python train.py --num_hidden_layers=8 --vocab_size=8192 --positions="rope" --init="trunc" --doc_mask=true --dataset="wikipedia_en"
Each number is 500 + 50 x the weight over its row's rms, rounded and kept within 0 to 999. Layers, rows and columns count from 0. Numbers have three digits each. The size before them is the row's rms in percent of the matrix's.

# o: layer 2 attention output (transposed), 128x128, rms 0.0909, rows 104-127, columns 0-127
# v: layer 2 attention value, 128x128, rms 0.102, rows 105-127, columns 0-127
# gate: layer 2 MLP gate, 256x128, rms 0.127, rows 0-19, columns 0-127
# up: layer 2 MLP up, 256x128, rms 0.131, rows 0-18, columns 0-127
# down: layer 2 MLP down (transposed), 256x128, rms 0.0822, rows 0-18, columns 0-127
o104 102:463507524410534489526481561470571402550549532525591451589496514467544462462455570533495483412536530525424500475427531491498568552478441579560534523492485560444439624533503496459398481580554529623570549486483479491502494508576474550520427509534565510405434448423522496467506465436560503399612585493502571471479577475477567503465558520510511436538464514468498545499454489438535552554494
v105 090:501502556510627510515447551574478426510514561513543454483494603561456544507507581503534479583475493468435472525516406465516601576430432549477527448549481597430526550380515468565560477451464512469574542438498545452460560504506479454448523484468517474503519462473520487424529615555544506616498457501443581517449504567451457559515543455521443505529514522375529436555428521469542542456469
o105 085:558613586522540544512458579587482482506478547550503543510501478501415568481461537444460488499498549521487482524504499454468566535532462452548476529565537503369549472520443580442503480475457630415563554535536508472452458518515452497460580479574550459506519487441486514487562408446568519581384474561435511532524505498413481584476543452398510506593453510442542416543424474499488496589497
v106 098:490425513476528511497510495473557503517428576495463440541451458497511474508484498517584475443527541533546541482435505557425409631514541546498461487428600485437475497490539520472470569500458467517511535439477510550521525570472518563461338530568473451518550568482531554575500579364503527497535547553544618461483640455556530528564435588490473480577524530441449501480475448486567521506455
o106 098:496466482500497581599634498412493510505605575412546513497445514423438582482504405549490464550474520518596479493595505522410442549579438464509456450470522561478477529497573491533547556509508463455574478492484482507529485457515556377497371537513498553496532490535471427463561560474567459500504557605513487474563474454526505479460482556464600492482517476480461528512559496504612536520420
v107 094:488486510501475422533550468443525524468536523517527509634494481485520571415519408392453479362515514536542524508461491515471601430575524510500497494591493475536475436500581445483551468529493569479494469494500576518573467571538562436567539553572564463474467511506532550449515505423400533610560508456550551512465507629446604512529476543492527500463537571534463549444485532423466578475465
o107 094:482421475473465489509540477496578572458503340505514513507524525418531428429533383458519486429464515542536438536494462562441487562528441530465560506544505473529431588556507539432415447524447593447460539452444479475565480536454557458529503461535482498484453495489458421499475547412467448474565555495497557469469450555507469370498533479439413449414563480481484516364496542444534520545460
v108 094:549538497523497521499583455628472555426448466589514489535472486532480537549486395473494458530509611494486553497433463527469567417456483468486404505539471419586397520528510507528626561444458509507561419517477476522484542503417545491546543549456543498621462551453465479549545419527558487522474528416533550548504494401488464610614474543447453526461571473461546517515519487536470496477495
o108 094:425551521499514529522629561481371433472462387582500495475544599470567502458484434506509529541619505465512522463449450525464608455506425495498483544533544471561440549555487565507509553498480534531513514422537442503441442568538520477500480495482555554477504513456493453477510446570499480506514519447485509533439484435560429518588570503493468416457609547500615587567494567549513597526494
v109 104:430526516438492498445476516532483523455575484548477467596447512551581522459545400542516416593519510576450456464508502526582461517482456533455546535519412412411446594540480524586463414559409470431458428449442518525535442428545436500449621453495464494515449559458508563569562580409466527520489532602455518533514488538499503470527477530563462444533481416525496476437506491500562446476498
o109 105:425485506444452498488520563409575587472500499433549538524489474513526497582475442526506459523514468480528440519387460557583582479461469527510486503483412419431492578446454518538465510439463548506453428441500556395466521488499408472473516523436559445411503524483497571423550587416591393527514496526401516531490647488551477518482492434502457452534434481521576553498454543477466484452489
v110 093:525583521478458456498584428461529451452495618520606594491471507444567531516500528637477545530518518550490594461494559494575561426520563487454579490564546451459477531563441445526512513537439530520440472554560529481436527406521505570490538491490485452555490508547493499482530449444541555522463421475554483455581588491569485562520396604499530539514534511504493380436470545479447553527444
o110 089:501465485506467450479599444571557506528528631426349493514416475475555422447529505592635468583462485486489598492504567423482542504581529523485498480528520445465431596527526510455438522481495567552438491484498449491456498499419462493492437481505519422458600471530540453482552467485505447514468462539491547456581466522529498471511455508511423552479619507510547603557507495460476539466426
v111 097:467444500553528561544467443548442502405475487446500515551545505559491527528477579404464431520533458507533491494519511459582398477452452486488494522514532548460496368436533481539460493531459608510499457542470601569396424496518553460482447611624490475544481512428434527410511553502441482489453583525450531514458521413502483521546442459403430536526428557541486516589509482516509420474444
o111 098:427438458517588419457554569492489465550477447537491457442489507438498516514397590446450504552446531576500491476506539437535467513466420471488524489462530475470522419378496437578523394403465539431518556537476598579503408384486463485438501553427524518469472485450461533499415554493438485513459583515522541579500448441538421551421423515500510479567496493501538540446544544510576475486473
v112 097:532602525467546488549421410564480560387550453493512522526479504562495517490457508489429518465527454459464476558490499509587503418486553436438453465565478531471501532551560475564569509497496437467510454507551492596483515439443480446353484388578445548508446543526526522482448508498491530522453459506496521479608525405488636422493469448541510530564561560626512511525515453402524481500493
o112 098:519479580554557457505427468437532538564481487578545509434519464417489520556449458487510498505430494456442520492444476508568602461433564540511502454529477490536446589499610495603421417455467545507543498523529524506422460516518524555393505385550496478425547479568505509429431484500476482480478485389515503580528537436556497409506509476490448595597555595507502485510577527384498499501491
v113 092:474411528482468535540524498577565539529562457499469577453546429455538529550537398493544520548423548544518560468473500506462509540464534445487482526504478531484550490531557447545441511427554487433393448519483470512552580681485476537549566421508507509544537455420513515524513472505523520504600589461545505512438475518447540387523572550510472420475510477395420529532522492424463529528373
o113 099:486496460527471519478461592503443545490517481439469613576497459536495491510454409537572541507457537520567516469470416605523494567437528446439474463458497480452533506557455579510493574503549442481492460526492539560595577523474504447539500517593499478514487501486515477615462467443543437452551578478507513398473542460494596417558523471407544480474532381462559466619561621506493453521485
v114 097:467570519514466424511459572533415485536539490530506531406414538587480564567431512562485510514604596468484444599501570493493505571460466475479494455535486530606500446497490544522554498537572448552655489459547419519545541447467526457443503569457486504453461501529542518518492509558444534538382580542490443419427490559530582544441496440533473473522512556531466623427480518515500510500479
o114 098:505548611550529493566419458537512528529435434502491459467496552449528544515546479522395475465531495429421447517532613480471532439529560579451449580625440545542588469509499458541604444473568474553535482422580438495488568549558565518514482481486559571504476493434568507464483496443475489523486539463474487520455424528482609463531460435524525462490511558459481391494475467486439400536422
v115 088:557483463470519469505467493557458489525459526510512564480630398412506505608480437457528438523503469627496511457523587412561448504514475441402467486453393437401521453518510535466564482538516521532491416489589465493546551485483530518458602545512505496549442498556557501561524486457541544520482433536462449589461621504459544532463525515492460485602467527462554470423583543479423478468471
o115 094:499460544477489476493626456509451557533477563476502513602558496464489556547474517512597476516510499459477486449472524455600438508568518381443509470518486476570566512441490514508637501499479514563498450467524389504565504500451530537372551480521516533460513564580593546552586476442446455478520405440439512532527533534462505510447514482446569449608513412521577574465498527452519430448476
v116 088:537494571598497496503538466480532535579580609546531526568474484567478511569531517572534466518550515530528528537524483579473512555471501395504537579496480526543536500481475570463693529497510527503430395485541497553532539532573485575537468457497532550533453432473509584452460438501553557487495486506539592379466481512411540452520499492526462512454614453498569536529530558501400542515558
o116 098:476491505635435553509565470463435621528517471565576573551442506511533420455554525656522470485500435562457548416476530475535549528415546392527514481532518549522493477527502556507543495521504558498505510467529453519473482545567476545510602458525457599478465499427516503446480443410507516443441486470504523413537473500562551452523482485489420446407546465547518370530529470583507563486506
v117 093:468549558569496561527522541531507442425529480509579521453501498441471418554571479513473525452477511616560515497514469404511531433578402485530504528421484504408495524483515478513450539489470435523571378457420499496449546493478496391545453392560466430515510426491474526498526469476453508529453519571555462417511503463427455593540470401463428538555487479456513563438540546590480549528396
o117 097:470574607570481429553526573505521431458446531491470481507504496492583423546497485539542550535582456419567491450530493484500444599576506509534506402474440432472565463556504555508526532456511498530521467523457478567421526442488451388459428494568459465467484538413505442527422447461514607548485564494426537490493560542438497471526460393436439494520575520500533622453442520542560465459456
v118 097:487423521507470449501488464605512470476484483437421443488415480532558460478551490459527523405513447425579484395524534572484421530603498474449471418467408511453568489570484559549425548473527596524443413421516527361466465467508562505556530584483425529483464415465439486516514491548539460473476462509476485512485420490476566423467505546445485483542566472509512431494467592430441516472552
o118 100:519561449475447495508548439464512543409382425561564477452425462492576491371438459523526414475507394463564550467534497492445456548514493413433413474415556495405603510505481514482549555461510475497455472477524564416527455472460466584494563561461514552486490548488487544570494474550479493505529482504476515564550515594503531481457579558541515531464521551597479445527519570422502485405562
v119 095:510498533433560481500482493589458607474530473496575512503457514496565501476441512563505540513495495562573449497487527466374508471542525431574480447540447492546476506399416490537504529610499455523466435475443466543562503511534565527504484470457552453543534523529513558541397503380628468365570506609463464525460615482432457435432466515519455535503459523522487524492406540448522507555516
o119 095:491421545527559496531471402463472575559609463491457458531490499494400483495514428498498471572489483491480499456524530513465555579575582505469484525419492506492484483362520438569460371434545486490467470523479445551492531564507465559545478421512451500520471529549491560598434433492541390514563444553409435441442559509579531505539462539459551445428500515487556486476377574521508510514547
v120 107:520404482598414449430404558444464564427417518564471572499458520510425491533465511552550547501487512552435530469436516542492495488461539475527516385499468498503492548535480505580459554513580448518465481448486424514396535560504522405457503393562564510453477422537490466460468493485531429567442500483422540518457480407518508564471475504400596477443531544539545478502583478499598486536423
o120 105:552476467591442477454428479564445511510428494539485515467460594457452488596431551502521473564568556569586495515545545615491474523465445415497492409441499464430458560549481549646487566505530445574558460528518511515501489480504504488484440516486537532538492413488454421467486460597569467539555410422509521514445423504547581563513473358480517545496535514493546578483525481465491457522521
v121 104:525584413553527495474479571446487574402483514460516513500517499527555546465358454422562584524460598507521554565442596417377421514576442513512546524446486467438451486552636590445484479537530430507493490500516514465457476520417462501520507559539442524442416472480512588521432540488530481530486539506516476488422439577565595510425458513449533500496476496516496547460502457528507501509443
o121 101:577528487586555503531566379490531505501478464412555509551594420444534567556533490571438555521508550509539504546554533540500395418526402530508417522555447452545546472434480476495513430494633468490471596550494525508456521469445507493549451474469452507450482512530509505479544561574531470448508485408523537522427484587551594429516469510530390488438537497375520502494522491528495423449530
v122 095:516573579528521483493471485511458497485463565431449522523438506512582505518525510448494486515452588435452548502464532550517467439455463562478502549528467517492468550654540510481526529483539471458463467437483441419455431423432572475435452464469460499494413528494540570454596575432526461497551485532401454632550447510533536462555391437514553496424516585540583524508478515528553585600527
o122 101:528520490457520519570570401525610495572525566526521481447530430487584550391485431428528481494610454544447440516511525513537497503439466575502495472451438475534497526542443557512465520492568408542495521465469518507523527526448493573454441524495507512514468419510434487432657474503464519589508499486521551621529506448554604512540541471489381497485510554453526514505507580515519529567629
v123 099:529534601495508505500492478510428427521543546495438620559540560534518508457485411469468535436601524501465530524466495487547446479435482493497494429498577563614525422548537491490488470538538445547417528502499438560506463529562558518461485384536453538579551472526604509476564532532506544579501477474403498471485531538587571479567488531506410541402493466508519504472463639429466538403489
o123 101:485467510457489483474552483567584557571520510534450563483487459498524477522439389510528480454511567536462512465480450462484503565508492487544498476505519530539568458551570549443425436500545517598478466395492497483569561539556547628418524480517569558446438415535506446433503550506510526522438625484478576556461457414506429553559520526484438500402428415473474399454554522401497444526527
v124 098:567416537554542496362506477492530430533591568473545558446504487535528434535658540437540580546555520521488464502485474358419523495457497497480462561512490494535564444511528589591504537526531480548498483477484486546594537530468455552480527503557523486474484540529478593544620493488442602505534530540474419419462539473516560375434427444505512499512501515454505499470543442492544499479509
o124 101:430414538571518467412478466447558549540528539504567497523448558484534504563550553476555547517486487477496472421496504448425535420525496495501516503584475519546559500493552461601602536480645514531544495563454579561578486521459402563539524515512369491508419464534516524573518510410534560515459535531452465445534437493575596433488478456458535497457445417481468486568516458547481444552428
v125 103:518504438565420497453422554511468561450459476560416478535543449554442422493498413457562574580492505482565491545493498450501521539554513550398526517474467560466581430519507482486596533453579552614380505489420470529510548472533536495501523589558471441527524484540482495403475471539477573410476386488571526506414507429480496503490509457562443428565482515572503484468498428547510422452525
o125 103:560470568544476533454458509533455494409437455556586478515594503468471476549435569521555422520447581546538526450474497496528458517558447490520491513489536420577480435480517480479566454483520520474508541501432559429527449524487614535528568550517446540603511421452612602454455522521533620514528364531471559515504489494560597468488500431477542434584479446526456550510527491538552548547448
v126 101:553560510530498521408633539484459453451511558460548485449607465307539574532527472491559544409453465481585502513455498566511491549537465470564482555589500507591525470526533531502491545543538483441416478453421506448511454570456419525476604521536469531425539458443455474468512528484500532421563523528466521447462528597466532515440568508564451508486474538477522431542487456569493458519544
o126 097:609470550514482609432449525569443443500523596534472503580569452521567544504469510478512538452425479559493483490455483547502567529604436506536490489566460426510532514484501554516448571542491538450378554470469540525548466475549466621515497498530463485460450599530474534527457478457424489420593546438478514462468518609472542429486478531552466411468487542523485382497486469609538453486443
v127 095:541464474488406449626452475598518556591485496572487448437566498415557488543491543459417563514409532485511588489532436501490444521587459489505595489482513538505543530502539514546484552467469431488449532469533583531481470641544504502560475571428481595502524471515508481526523554491518515538537595556549496475512563410494470558524466545437479520463461406473512469525561490589375549474451
o127 097:433544474438371518567487479555426533517453505478498538513512494437538559532503559442488519472511566514520597427557419493564440504596494474542519441482495532437407471547489523491490452504471391448500493433525527521466458499445434506452490558462458531459533564520503451569491498517554542525460598495465495417499569480478466487502482520441558482442542422547490598572606481667377545483514
gate0 095:545547490575552512437511479405535552467506463513500556417476481533565569523528537472500461465433427454481500496526541440511522607544634536521454514564491514536500565470526548560455351565465473565505470462455506526460486547418518472530549445434469552454549615474389522444449482474556451429525441508494560515524443512548536513476476405530452574450429517572511472533493463411538427441567
up0 096:457551578564488579548558468477448535388511486549439531431509420600492431551590567508500488482514487456515471505500421433433494494555523578528436518585528501595542540581585589470440500480490599510520547468441415573461431519501614522510552532601500506469535502454482476460517462484532494485516617510497535398459438473449483556532471486480453533560507463581499500520510411479565540463484
down0 098:425440452460468515418423483509596445553501547527527397546491452336440514439542418499503494524527504483463512507481422442577565503455463401467506513387459471472474489515435476456551594432543450429509550499532472411503616464596345534485430542484525495568508418522513541526474486504531542477548488512468454566530541473488487528517529538468517458496559529455502461457423522499459489506449
gate1 107:520409412483451523460524530548539544573454579440454557445521495562536455480465565440463516516498517578406474583538545504487400455426493581481493465495534492456484556416546437534516587529546444360502481520508526540453594501466526528514597440523475440501428467484540481558572549481501453457520535497413478506467522518536541597544525512444427428543528499492494500503447451355545477415546
up1 099:487440493517599504573488487454569527443562473400539527461502390443516563547466416287536497481532451521470463490468515552516527503558413508364581598469489410497439442486577418530413563555526469540447513499499480553432511448565455536536478525553491567511450533478496482521479525551578518510532581562488485568466526464481478481476504527519449515538550515485472490523527461468416536527504
down1 098:448531497426473418578423512473500582471520518493419521521485498446553458545532406486512450554432512502470505532550473465510535505450503538449452527495460613486456480575430508465399505490422448540524526466455458561504452420466559562575539561518549559444615408565447387566507540450410518521516370527447467486470431473496532492589547487521513455425475526498469577410489528519437505504459
gate2 115:527467452508533499493389558505550483573563467521531499470459531473648448501540506479549622555502491573479495426542559463433478452506474545465457480549520450542542478394474478436495488487468527476482458390549533530555548519554479564497469482465471424517515497465394463526431514553410573544467558472460522473547445506550506565590487496440458545522594512519479447370454455556617436507558
up2 104:513489451453537464520537412471493510560442495496522492546449502418462459637441558515497501502515435538490510591423521521517484544431497480502479531441542431452576423453481486512456649575503585552464541492490539440470529451477492484553503469524490543552527476542539515388589560415473428546515458417462589586509543406479510525483554493452541457519454391485517580513521454628467459493532
down2 103:520563491426574482547455568568460552490455506461539507506558519578486413416505559554419495489496456509610590462375556460458511473484512519507594425523522535497492515476548470563562569481479400476502551402489478486543445448571496423517515524417514513508486568546371552524561499449551442454476495497530457408569535470540466428466522461497517493388443442524448421557504523442492512465454
gate3 106:415502448514430433526500486445501568523481491526555515478507467575518460562442481441419520530534516497414506460555555439506440589530507524494498502524478540463456324544497407466471477571560553546470554406552426456463498502538503507523451585509559518479498508498658542573465432502561564505450447487498596464476528575558541450516626495535511483495489576416501491524425498464506470552443
up3 097:548451508501476430501382513507438566528580565526421512538473503613515508501356506462480507512482468615478508518562531505544559506463569419494508436457566532431518384525481578440561548552462398443479411456430526508549474562550567551575520471421497413504523505548550462520518575417456487477493479470451532468554432455508534531442523489532510547554518496527462481468533582479414466556474
down3 097:512521525595474373447533489502503567530502519424532534539505553559421506510474482531402461598450541502496525532447483396544454531573548441482545463410594482517496390446556451526542471566511521512478412446520427451505522536480555449539405518442537514609538478530501530540450493500451572557496534508467530536541449518581390383525553428507469460522490561469478419449421518496476510445478
gate4 101:501494461464367487548544577572478495483460505534488449406495501502535567480482495582511510495567492546510469453506490460530474454520452466483495542517486448580518465531484510332443551467488439472468452611529604542531535537483522545561533467515577554450597520439547419552489391494535573441433498455555622602543522431463522502511494454533502415485478479568563513491435480559458423467478
up4 089:528447525482479512406485473321550516485609411501461544495475465466457531491594424540396414466505544538496528546505494514525518626499551493530501477492523544524561473507479435549545418510536484537491527400537508509511528549524453516524549460497483473526453469440533457371489531423486384531600465521426450429480592500500492511480431507526416559580494611428496491482508517463540498470509
down4 097:527389501575523530436497422478465572530433482531482598560442497476536507475435453479546467562499434483562479556479578549494426569401528457533475468427527529392469447429495532486602471491583522463505502437454438572499526517494492462493552529570489580540550482448516445489428511497495467499502491547448439480411559478579453466468452543454388456542548515499495680503540556464508482546477
gate5 105:494474529543429533513501444464475508453558529514567479530469465478578577453523520555531595535565484531460457438425489510514482468404437509458509555540492521605569530417513533460500456496629529498562596467526471514538496485534528459452441567521523523348577414447466523470516493507514455627491474447556629574534538513532417549607515495512561418521576445464528517497541525478490547501512
up5 112:545396558525585504519414475514475475531493498571486504578428540510489479566554489503507502393493461567383496496483541543520568593474512459433509524482550472493501442490576486420493532399392459495477529444467440451594539437530546475460546543568558435489456499598463524441466461536544554586566568496567566561490456566525458583488460572450404457503511524530513454564541469503455577526481
down5 113:463559510508482548516589533548497648531546526484538511580529468537566508479466510422422530531484478468543541458504529474494506554571510461595484503523439514450543458620510484483449527511485480531446488539495578546495519568444533521527491580476529515535342565532528553557447612504547465472545461567582409572514515542427530554563494496464439503513466522466383527450421574551517608536500
gate6 095:494492426501487467455389506526610463450527435522528396533482561488548423493462529542582537479525559542509343497523502554466522479536496543486544550602463512564538522487574502463539526502417582336490504448493590475525517516505393478463414454453482513442530432568519472544514600523522507496510580560566569509483521527592554519563502477545538528512492439579488509507486469542432521533525
up6 091:479547534436444532473479595471573561385506478467559504520528495471502432523520553475532527463556564586461482584447524559465436450490517554508491547472432527529497516585440584438436592554439521520481486399548480416522477500458429523459496582464460537452454544521460438475528546606504460535516542487570486503427520450549448491504430516535561613490431485547502535485352470457532479474388
down6 088:482539447518484444490460562502605524580551453424471484587503478463524529447515472532509509488537490560568444507510559421518543466554599513525557509445561466527505436555584473508557579493399577440460532459481600610556585457536480500539499478458567451493453464478561554539522537476528403409551579445513654548481406456523587492501511509551531493503519483464548409527510477453490498495557
gate7 102:554514476479514547499442548417550547501547462491579431429527473517572541498529484430584487455572456543585513452473451428416552558491444486472480414410482461488510546530554519540514580516482393470513473517467495478529507497462441622505466487557572524532586402452470411560454540474502544460586496585528514503459463550455412552426514455432469439576601511468448553479510500545438551568465
up7 119:497440506490526535547517497592473628505525536461504482417503529512482530514467430499463474499548516535470422641463467534466483456435430535460527465469523467559379533470524566517545582591524436551460487476491486435446537537440455547504412528436574471515604438452381447454503515512512539454573507535467562389471471483421543530485486557422498519470480471489463510569472438395399527540483
down7 112:486409535369519510492535488572398500440563506467457490449559520455508461554485508466522493381465388485435513486534411501463400393438476554487508636589532555446547466474433467545498592556444475547452530494525411514498551516500504514530555499442443524513486520527524537462514549479552491438488475524535434477566458387507513576477493486462473457551487546568492537496492528396453558489595
gate8 102:438518525495519539516508487458476449524597480486549406525543423393522522446507502577580493497489335590512583425480536524467499556478427439501524461531470545564568583431580508564511527599523537541536470412506525508586522488484482535499424473432473448431525535431403447507480543455508598460551605472502598499506494536555535503481537507529492430476488509468448465543488521467573561527432
up8 109:404601486469466507474501581415541500566557463567471612525447467500529501484438429548520500622446575461555444570523446573484490397407442527556537477490544419510444519515472532503486495507481511477448446468466577454492470534566576561480495476540509547476559612576459568459536539570484596462504514518525460545542459499441500412535524505468492537517538587495483490490491529624560588536529
down8 110:544618462474445512493527507577497506437441448524559480467468501433439512553562567557539602425530450525473487503514454545478455527497555420399479471414415520497559442525555411499394414545511499530520460580455461461517426486509509535484430536472443445502519534438562409511517489578559502445452464472490567401451496464552497497453498530522483447427512576599565449497458495397484420489552
gate9 097:542545473516541567484564491514589530464532535610566538509514558402459426521529557536486512517470546584493513569509501540601507463580417538542490523543390500572514505522438468474506462538581478626447511456569428405391539516448560468539556483463599498432488525561467508483521474486507475450426542523495514474566514446514446449572457520463516509498517457517500372503483511425510496438379
up9 097:606496494459446517503540434531391416542520576510522512529559448575439525395501489464474422416560454556461549516478542548483435566430554537420444578468548542541507437589503529524497490573471454449573421514544528585472504453466480498410502540565589449465489499502513439554502499523415525494511487496512518563541492422442560541501464423448560486579494542485578609547473557458434483507454
down9 100:525583520586530544514387535490516544511470541496504499504408503543486468481542505521475490580513527544575382503584508585570472489494497456512582578520558448433487415494421477585458463484541496550436483498582455508336490589526534512472561467524501410494418464581506532519529432405492464528430541520471514416454582540525443524508525476472464531451542485553383440532531480456517550479480
gate10 100:482499440490553502510603509507498542466576470602451608531465487460444454514474447503519502523466411563478558498551492532565504429557535521594518474517468525516514594424522546480430445567638544561516567439479476498578589460526465483463424543464547526456510471531458500518457484435576456374420528459505475507497521486495538464475531559562465468403457440552475414417454477456532431501402
up10 108:484448430544477599500430517557592525489512386535516504480520504565531488402484473576448541483559537543380506511419537452465493550485508506507598488571539505396489468526507514481540489488468465588505434413527523501563498585526607510579614524506550495556546517513500506513482433441437470455541417386544456473469407493595441449561453442512552473504422490522460521506548494523537562451483
down10 101:520508510509441452448596500556477438510486684571516506471483497529559523538504451480477451516482417487605562503534442602478483405425387502541582549419460491551543464473513517441493483505576457461445499562460527500472504498456460471491445454458458562478482430547496460432483577599512558500452493570498452462433542535488572511461600593537527478466525425543492506508417584469486451525456
gate11 087:497511576493504534479511520517482617493436497508504540473399501490484359539516450551490481520470447429466498434492533500480542527566477442488510570610412540457415574378511549510539464452444545461551468505507508488436596502552444520470621422494489496510528493537493517447408487501453462492483371483455519397533524524563492549480430574415438541434506464496534508447458484472551430414554
up11 100:547526520591469493501493487441578483468491503538510584443464481451455519570568481558533539502463439535469489487521505526447511452515516500510418515619412501427541559542524412634537356539502499460457547536533542488490547510595571513447576555514492502553572566494580508425525416526470530517479482523493365513531485504517584529492456508457442564504500551542465415484472452557520452411612
down11 099:502580535543491520456464544514416474542560461536468517461502536507436615537518462521481496445434556484389520546506538432568542455526602551503545541387574462582452494478522404506590484522509547541464516436483528518536456506551564481597511488541455441499546558526516554495523497545534508504444517463488546585602486501460560509524543468541544541539461471523393323540538468504410556567471
gate12 102:458504446468585432642521466510483511501571557546384505555513539495476404412485485495518476467569479553537447456470514527472517519529414481583613524483439550466533549431529524396446505514584545496573554521562472502443502472510506431548400554454411546521517500515471488474447538481533447403405509478531496441464488428519532412510553543457443428495461417546522606511532496474547504440492
up12 100:499479561566561487528428491482482614509526586573398565550535518535419435531544443453493505482553564560478480508490530505514480453551503542507573420532588417442504498492443479384474435533556476434529506494505431434449505474490442509488505444357477505541585537488489542551495571516539466378453450404484494555578540499523463437505434546498488472468442481486515554558569436493445552419437
down12 097:466455467465609455453506466551450495602573549474512507589601526481481449512655460541529556420450462560497468494478458470465531548429470431489500529425501514496497439525445531494504446527531481474490557533546427515481526454525462449450485504525417465509465498498486430502435500479641389465511501511514505618492523463495492552506512575588534577429483583562407485505366531477538512453534
gate13 096:531388536562543455491467549495531452496515493446450404564485457469535512483532525396530556510554485385535552597560493463453485568573432476479480569500457419470475632511487495516483531435400457551447424506536490444400526457554536566492525469519517428459549556474467455527459540481420485486563560467410491553531511441549533480448518505489499520411479403441615511473505564438492566514526
up13 097:527459382510493494542396459473488428459475664518428535495509510423442458449593560523552506413515507462461528561489536515498606566441499519467482539485424449457538457545470444526498522426504445550508476508557544489563469548511540482614566410434470490488549476557516582489403518451471437536423512489525450491523497496510580593477450490543522528532492543506619496430386537498521480515508
down13 096:491544425484506422508514520513528506469498503488506545475498490517371458492484475576433506437451504513529421472475444585570545552528494564427453531521578593530581415593514476505432533521473518473492427538426495536515432507556526378531463530494528404427481441518510430457449517549555476566484548484443587489471441519412499514390416403499510545471499520405495439378487555461528442511492
gate14 102:591502515444584517520507563488524409451495450571579444543438516476534483554558420484443519522584418527432462497644510468450507476528580444518474508497454452513485531590529459494552542482533548528444572450483446533545563577528490575540508459493424438582473541461470538454519507490418392544540493507524433447566439585510529459487522573586539404529546483450465455435520519499599550524519
up14 102:533468507408466498387540504438472479518503481531502437513455507454480505343523547507459477532429469449522491563512559469421475529484585476585395524502440458569542552477453442447433519522560542506530455528560511434503422501542502518439537538434474513436520568514486436381589471564506465526560460436538488490495472609500514480528510482643440371491423516525482524498537566524505440516447
down14 099:546469538501458544552550543486478463531518433629556524504464619533525529515435462519539548469615510568554460459518550438516473544451486513542438552491567507459486459566503503350514492519492404662488436473493473513502509422422503560520519437525504451497536511488540524466531546445421447527377547519496488419533516410510495546513512497546616506502432547509474445475538530462497525384481
gate15 096:529464612462481538524524529468507480468465476558579531477525513488558447613510473605518473426454531506472425535489510452525556444469485547491585511470491452593403565452542490461458525548412606604479551452537494397485499554565472460462519543520487616498501529436407563466442496408499417494486483538489457529496576505524541530458530392543476434409520536417535502502536439523523542448438
up15 087:484563435606505465497509496497480505509477453568415520554503402453541529416510477470438532542522484495481528525421462527531398562607504449442464476525503626416608467457560491576519516569556417481550578592488480514547485531425563596528484469468447473476587569516413496614551470592509529501533499466581479548449497500492441493561469512521535501554438448540435453541554498476499491455485
down15 092:491496436528544518502444535545506513385528562471580556412495488468475484525423371518542584552526505468504466482423415479572590495501514478466579562520477505490453492500600537586543477445479565525510543443489490458507557523551542575496507517451558470470593509544446495442466496593521527370504427544490497424418496379573550480483495428491413418523491587488414533523507467511521487517451
gate16 103:560443516523427590510437466567496521507540641488525428515507378459451527441503456436446408545531421519569537537454462432488528468492481534481543530470555438483407496567464514504380535523532511505425484481526522581472505510544544546553466405592560537558553532569551528535489448463495474571543438375553516512532487518556499522543575585494401553524533531492497448519415559482491516514481
up16 104:502552603564516555454540507463471552580489584409431437598579492496501475505467558382541526583547536386554520435508510588514495577521523499426458548463457520503531502506530526561522548485503578464423465557552446567504526445552546486449505583490460514484377535533532563519495511550378456436526517548507459484416577540504556543497448514497464557479546476427602493510461437510546492509520
down16 103:478483482551577509434487476471564435519418464580516445560454556457443475625471568445518523456465516431524454476492474449535460521414546476456508458526472483435453483464523445432606548553528528497516614557457532543518446432530494455439546627539513499458505464448576429415470532525511584486410473518407494552534483512496434539515586537523437629558564552561523525533492516485465445523459
gate17 100:475573441493551452474496485492456364556493524575446464442469514492476532465519432519469498463584465510628541575545496518539561625435498492541533515524512555493555513528474491512478532587545475580527434497465561478493529514502494528460448552528563522432482549538557425470556482665534566495461502461444630473503606513440554484606564522427498491520468535527550553524410549503471515541468
up17 100:546475509578440587535572462523561568431607558415492443453487464444520498526496548481483411501406530413448482528464453469550432460520540439513499496524543471547545494518512527477593526493455574544469573491547382484428511476551491516523522454489584525538553558459445509559447400438571405505569504446455569525518471426526561443396468502483453488388470454516479531432502495464535570440515
down17 098:497500510491526583552509479464517527411589547469425459599523487478486527489430496474514560500543559500386427528469470398536478411556492465472548489540549528452561506462505491502475450496546471524501463497556525405474426459476417531516454412421519427554504466489491503529514548431510382490527494453539530472498504495497488447376508513592481495608429470482485718479542435502515499534502
gate18 092:459512436430548438587529497517416508453562509496545601523513490416504486505416497566537565475497568468536511484491533430540505427520399589642485505567474525473515563540519495544577439445532432473513525419510438473404531476524526425498457534557596591495540507484451492502462513519472502460460415487422515528503538463545483514604561429377417503573492497512526524511429533590487515484557
up18 100:486549567485441545469493494535465481444452490508464495506450505559486492496589525464472460555584505449486460573566564457447578525511539505483559559474532531525440477521462388455456455424458585571475465522529426509402490418510470565511500593553591488478463518524524448512518485568395531524507562554581500462495504653438490602451518524571535421547545562500529389487537535394528545474511
down18 100:536557557511485648537454568473520479559530558482502510577515448481525501459498499448486389457465498466549564432574572599450501489568439499555538545476513581462459460441566572505559468457546550483429469500499496525479496530475508424443543461430502493534566443518404596589528516478483581507496408485502465503514527528546536527439456550502411460453518463453458629560392461468548473429449
gate19 097:546510384437439513517560523480512578493431486650551488449509442529545551481525536484581486407561484538413424461476521424606468601519413483520419503421568489508537505515501622442461502494533516473521443498525592441495456513461517496466633511490469535430530435496511509581539498467477458560504534510448421480395496515529491489506474434595508471529458472523556472581549533545470532485508